Part of a small language model's weights: a variant of SOAP for these matrices.
Each number is 128 + 24 x the weight over its row's rms, rounded and kept within 0 to 255. Layers, rows and columns count from 0. Numbers have three digits each. The size before them is the row's rms in percent of the matrix's.

# q: layer 4 attention query, 512x320, rms 0.103, rows 183-191, columns 128-191
# k: layer 4 attention key, 512x320, rms 0.108, rows 183-191, columns 128-191
# v: layer 4 attention value, 512x320, rms 0.105, rows 128-165, columns 128-191
# o: layer 4 attention output (transposed), 512x320, rms 0.125, rows 128-164, columns 128-191
q183 112:091162148139116133113165129120089148139138120124125104103115149137144140182161142153118047183110141131184108143095120124114100133119125125123116098120127135112144156139159135077089142146139117
k183 110:118124109106136121113112134106127161119121155125115108101126149151134132145161128125114111149136155128155090149110123098091097144140112112095118098112170120084157123185118122100102144126082142
q184 115:085118144120098117121117145150111186158136118167152090133169164140116121138141125120106081140040103098155103079128089171128103105137149144101111087107083134087124145128121129140132132129128158
k184 110:089134141150119111092144174165116131152155113185115131119155114129160139145138117114134132175109158110121145151179088105130112090065144129108144145104111157129152145147149143130142145128138124
q185 111:117127116147072111114135096147053123104133098113130094142118127166171135126135161094147096130136109171165124133110159136120171137101118093142146105146135134130091136180107151141114132115100101
k185 107:164086119152135132123129130092092131136157115085114144105103106126150101122131115101108108141133092124125114118098104168139115101086121107144122154142081126119157113173130116198130112135126140
q186 110:126121113140092098167124086135110111099103101108125154145091115118144115147122137127115145122156120158102155126143107103106140114118119111125169149133158126126100118121134137147140109135139122
k186 106:152166154149121137132150134139109145092166131070110097154115140090091114106085136147164177087119135141154112100130151129135112120119105159136121140138129154115106126128112153170130124112194162
q187 117:122079129133092130145161130125108073131133142102126106129128132170120176073139148149150117109120088139131126136116117136087114121147173119123111133168072119114135075135160120148144127111138151
k187 109:107108122108103113115106130113110121071154171115147104136145108148146124126110137089141160149139136138147145139137121141088182155151163128124151118136116148117116105120142133130120160123124087
q188 124:100161140121067173129104123101120148139109099151115050124140132157097154126108116188127110126096106143107113089138120124170151132094116146125125112152157152084122127152134132135129120130097118
k188 114:144177124119123140080123137112139134141109113173106123112147156141100142159150160144125119131113125107099110072154119165152123119095156169101188146087164159115108118143128141126124110124129177
q189 112:137117106109153137081119113105162127161117109160148134105094120106151138179100135142143149153120199159108109123130128108138128165086158145161109133114168161106121181122108123069165107148143118
k189 113:119121115133118109124145108125108138144087112133177122103109114134082133142107140112124126142125101144099151153106118121136129109113160152159125121152162162133118166128097117133183142200122100
q190 105:094145092149141108138088086124148135110141146105110135083142139134100126132178158143088101118135149138143130157150146114143134113135128123125112107151143116134156124103141170088096095119183146
k190 104:103125140141134102162117137163143146114078105134109175066106102123147123125104114083089126114132092123153113117101105132135140098150090138127107153138161082109116145130142150113099157121132144
q191 117:158129089109158102133115151096086089140130143146112153179130122088121141152118069107122137105114107133151083164114150147091104132108113152161111123114082149165116126116099136139134091124153121
k191 111:145125098127192144126121159112149114140101138122093130143092133111061132137121067141115115121118133118149159164115150124150153131106144128116124162132074169105099150096114105139117133090103106
v128 103:118120122130137137170148173132113162138125128139153201182134130127126134094155143150131144154122114103108119162153154127109098107122109125129123075140180138116108131154119153122124151085170079
o128 101:133130140094102148082140103161142154141106157126147155119141103113124160109154147096149123147066145129121125146093109140133133164155137118146114130119145157127143155158132088127153117113136163
v129 096:097097101118140111110157136104124135128134153151132118103102175137107155127131094140121152131165140158083128082109110168100092132115126107113149077116099120117176087163135161130140102098132136
o129 095:150138142134131118145126159130135093165135101101108154124092164139141114113114105141103127102135149147126108113111115140080170119144131143134135139111098179134083135133134083134128137102152141
v130 101:128147106179107160140124149170098105116114117131105120162126128111154072132144092092127106169138137135109134124136141122124177127096073078103139135103143147162114136125112164140143134152122126
o130 098:107136094137178141103134170145164107109113131153137080091149125142102154111133139114173141122138144167090129166174132123148134104155128111106098151099161144147168188130122156148099117117130086
v131 102:137138102121120157102131161125133133097142159119140149121105105125134117195143160163138138164108134117119153123125117109171161084113138100100116113089124142091143109085140147122141107127078163
o131 097:129165126114151114112127123101168134114173135181116155137090119124121116123128106067118106104169174146132111157157127141152087136099095132116104157105134142123173135114118155120163138141136120
v132 104:150078121113182120167125105160189137189131117137134129149154143150101130150122130171085095084094129111131135108138144110122102131107145117099157133140155109078109117137143121166149146138172147
o132 102:102124112083129185105115123109133102131175137122127116149117112147110100176163111147122133151139149129118114156125085105079120095142106112153091117119141174121127136145105124185136149149143149
v133 105:149130121138154146149111110135081159162139140102133126129139094139165186154127165092115142121157142136128124120129112165120160121138137158126122134089147122064128112115121119135112101133137122
o133 101:111136116103132098105105062096124154153113172130174174101147154132118124116132110129171152150095152125125144174116178126131093149136165104114151122139158115117139154108093119151112114115156153
v134 094:100109103122162113112109139099099103176146125101142111127174125131108142121096115089126143131096121147146127124100132118138108115184138131147156110137115126119130161131109123110080132162162132
o134 098:139146125149150152123118102110158158128146111116136127132137127129098129134096147141134109127152119131151128112131155115091154146093113141143140094115094100101140142083097133144109156108084140
v135 104:108166080117129161074139118114143171118114133130114127154142103168122177115143097085077165155092125111148151147109129136134157133115092120154180069109149120130148101134124082152135103138116169
o135 097:118142109124095130101126121153078125135129108130133148150111167126162112158122132117112089139127156130112102155131105158108110152161161166134130166124123121127113181129103152143115118119090071
v136 089:167152107119115129120160125101157118135115110107123110099124169127154144149158126105126170160090105078106121132160101159113060091123117106154153154133153188135140099121077122169148096129150132
o136 094:065125127096117139110140122135092118111117128129165186120106120127115143161128159143076123087166111095111116100103120152157146163128148136174135130122120134104120132140149144133142127093141116
v137 095:137144115093132131157129150104160130136100119149116128148145121132154120138106128170158141154101169124131124078111102123139117144116151115128131177116141122093112119137155087165104117161101130
o137 101:134133098154142077138161131123122126128142154125145118169137136142152080130082109134135099105110143094160126131163139103153116152118131142123106148082130112136115142109126166143113133138092091
v138 098:139140133127131104115146142121139155134108168119122140172149140111127134134176117129088170104145085133181141119109181121128102105113126133131145147120127128150111152075123108110080094108151132
o138 099:118150106148142110086121149102130137117118126149157150125119143124086131103124136105092116130107117132103161086108126133173156119127126147111109123120107145138133123146139120139104088139135100
v139 105:145106103106106152136139142141181088083151130151088133101148138119145163116131119157126146122170090100147130060144099115179121098112134148196102203172123166142157115155158125138135120079070140
o139 104:150105135124156133117150140144108146077166106143164138166140140137179129135095169132162147121130139144136087115142129092113123165102088179146159169128164121126115104135145140143151132150132144
v140 099:099134153115086143118135120167120151100092119125074173112126159108147143085150134097129194106082107097151133124127163160177112136128100140125175107121116125120147085148122160124086138143148117
o140 099:141094099125111128131164131179126133161150123127125145102133090149125147145089145177163158110123138115090165129117137169079117107132055150144103128150140172132101138162161144100161122108137153
v141 103:132112111097130127130141120147096120155120079146137123116077163096136160137174147097105159098126127170150174112161100083143104099146111115173086104147131122113175132132139167126181090134101149
o141 101:110149161144166130125078117125168156128084116130137100116184138118127111171109119086100140126119111127140114154125136125128101149105084119157152113128097144148132171106128111122100108102151136
v142 100:130128150129173150108165122154114124127072103105078123151150125131123119118179120089120106140128119102141121178149118139146123138140110141090106122125149096076152126125149110093149083116151157
o142 099:131113127112163136130110140124140067149145159112146118138157109108152152178083071142128122125112106095118113102122104166104118178109142108146116089142140139142147114151111132121106180083116098
v143 104:080135108129140146103141135109150164157133144191088095157154121124119051114164140064125112114088138108117143119107144136124167115141176143124148117105125123128151104115147125149120107120117107
o143 100:153094137119140117163117143140133118124179131085120165116107087132128125112097150124121131151127160120149125132144142121102083101084171135100112119115134147127168104140124122156091122103124138
v144 101:088125163127117086185093146110119126136138128152166100131148141103135123146112106138103145176167148137169122163126150138135153131141109119136132133142162098137158185131122111132167128149105106
o144 101:170166122133171146120118125184139160095094121135168123124121095113127126110084154110137052148172114121153160117170114113154128123160111163133114128169121119126109122118149144130122144117078107
v145 094:137119150124150115139162143178124164189159098129165150142150094143115117122145155099076147136125092116143162137124123152148072090127136186131162142095124090116147118127125126127122120129108105
o145 098:135117166141115140174191080154152134133094116116127114128128117130134099130137118152133163105124110082152089138116130108129152164094159080102148136123133129148082097137113085150102133144156075
v146 100:142159137132094125146104153128144163100134150123159144125103152111085101117199124104119106111165103124119138116132142139128105162127129121141136172145087137139140149116115106139100142092101118
o146 102:147118150078118168133179152130134168144133067122161157142117099121120161139086118114124159152169182122142126170129144172124149097117162110123163115125149107138138133144135146108150109095132115
v147 103:122216155116146184117108089116127119127130091142127167144143054128115123109101131141108121144186110127144103122164168121171130124141150145113129145089098113120135137129148095119097110119135104
o147 106:142153111126204101147118146119152107132135172127145110189141157111100140185146124101115125126107124134118173114107110164092148143124138102090129137089090131146139107127140155111141148146175106
v148 103:130122072130138131112143108117144118069123142149115126091131137123105123177130082162134152130163135173132137145096147131137081142088141108143143154121121148110103103134104152146123116104121142
o148 104:110167139150138135124119189153147119107157122138123151106117137143159117103124121151130168144148112060147136130147112119113140128130131145131106151129117122116190112151131153088136103128107149
v149 094:112160115109173124108152131119138174138099110112167147144119115144102126130132147137132102130107105124123119111139106138176113157163155106096138056111084116131129110150115197119107169119148150
o149 098:142096104136089157110137112157104141125137112116137085100130135159147147133129163148154161124154116147102190144131140182094096185107134129189124139148149110151136113120115082136120152156170126
v150 106:132146100115107104147099117115110150120125142112146042128181117126100113129149122126157151128101134114151087115114133149139101119118155120118110174134131128122164104114111124127144136113108085
o150 102:150098182116143157101165134144143134106092123115121137132110132095126148089115129137147161136107152133155107173122089147134127101159115169157105099133090109142115141111140139133140125132113100
v151 098:118111141087118114125094075114113114124109122148132154153099157145190125112190122146127129141124114095129098164140129134139123107116116088113131115132120141148147100123149136071126139151140118
o151 101:105094075137126140129148095093116083102111120171140115130127119139109120123101129148114099149096139142177151120144137168146106063185139125145133112099137115129133163107144100128129185127088123
v152 105:089159126102121126136122127086145127131168136162164186136128103128084099125086124158166119141152152150136127112145142166124109120147140117110165171103135154129094108168103134149092126090129131
o152 103:139124110153106158145171109148137129153136104128132103136130091155109127110133114137099179129121095137084089157125143147116116121166111137140139142141107157118126130168150154140142127133116114
v153 101:078152125118114101128128113126084134156137114106117136192133092130135120103131119094115156113109185155162132103116115112151133130101160134132121086103152136103114122135122141145138119120122143
o153 102:144138124141141141097133159155155121124144135108141096169126118147167122150123113135161087148085112117173121132126132097160125139109160090133181117101116136149124106130106125120126099130114082
v154 096:107128121143126148130153162116148114143132143146139160142107134101141088123103152136167138106153126142109132134144148125128088104075118105132114109120140130124124118158139144130126128101150147
o154 099:147110116161142080114122103157111126127171131164121099133149100112106161161189146135144127131150099130125126107130115139054146138155141124106141119091136156118074155104137142158128132114109108
v155 101:114119120102142110071104120109104102144149145137107074104130060128121119162092081096129114092109152147141118136143095106129158132136150143127087114151136106174139110155126103163152116121137133
o155 102:143150178157109108119092146138139132162097168127125109081114130108144098158126205145161093133102111138105104111106161116125136129098117176167114123116107092111113108126162157147107158139179103
v156 098:118145139145151111099132163121135151139119113117113086162097103161068124131118135108127157086141130113085165130113184112122121064076144148104134141111123132097134149145160148169129157142100168
o156 098:105115126112150128124143132127187108196160116127096155126099118106117104140160096105148143138133130134133097105133083108156119131132142104171149174128169113155116127115104194120107116121126090
v157 104:146095123120111117107161112134126113079110137166131097115136122128077102168117091128123090144134111120167152127130115109124148124119169127138118107124132101147111098117135101127155086104110124
o157 101:133135105118084175172131172099122123129097119153129104110144140077157114117148185154134125152133154169129117076155167152144121159134078110097108128161107125130108122108116140139108126142141132
v158 101:116118127106151114150135119150214132106183120136164116172111151131156106165158159087097126139162127121131135125113116099137091121180093097164112106123135121162157145173138104132160096164134156
o158 100:110163114110134145151091123087094133083097124099116116137120100106128120136149112154123098120092116118138147159101133066140125163117200116119092170142110150111096151126162115099157136148178107
v159 093:112121107071041140147140114095119119131126139117114172111100091188129166115185086170140163119149136126129112111171131113138103088118113144142139075091123162113100172126125112112150095149159170
o159 095:144146142136118155079140142132112119148109106128103068165126148163155108112086134084145153149092107131130136139097086153127103130114096148145130129115108129179168124124149136172141140109113133
v160 098:149188142090085156123109102108094107136125143149126091151092149145122104108152172100121117135122074129090135141133156141115135115115138133086104139117123140119136123094074151126148157106152109
o160 096:145147091101125092148146142140129134112122145078145130119113127113116128135114118142149147112170117175080085120108101107149137121144125117128110175116084123140128083110130109113120120123184127
v161 098:145148115118098124134112126105103138117137128164120154170141133162133134099158136128095084103098144140121123147127153160095117122105140114160117120148150132110101129119144134135137144124118115
o161 095:164111128121122123150108158121129152134119126128136137133114104164144131114091069102166160137116117153164158117118099157126150138139118133091117154105107135131102133096119114152145092096128138
v162 102:147141130129103149120134158149085124160148164074126148171092141146108154115100106119089150143121142129118133137083105137091122123096086143142106134139122108121116130140108114095123145119130127
o162 103:109152116135150103132110098140136170091148098177119111133152116126160115129168124150133130086135123114093107124129109144068162160163177171134110148087116095120175147087134145142101128120137149
v163 105:102139135122138108131112142159084125114111124095112111136116119154144071133127143101157118110159099144087119122118147136137158092195162139159125094111069147094117136104102145153132171120146125
o163 104:142118136139118153112134119120094121170119112134162130156122107135102126119111127126127144055139129119142100146099130151114104077154133162160093119103144124119139101168164188091114120132107140
v164 097:159117141118169103098129127122157127134142154134123154170113081127126085113104097100118117122131109143136138136076126146144136146135148125115151146134137112116163145160109126130128106166121161
o164 096:142153127130147155193118139112128131135127117107139108112087126188132100116165154150168120124158119173139148134126158136090123111135173144159112096108158127125128130094165175113141102147119121
v165 097:121145108162079146122098128150084143070109124146135124125112141103145136127129113163139154105088153126127122140130105140124129159129081101094149145174134074152099128132162131107137134117150136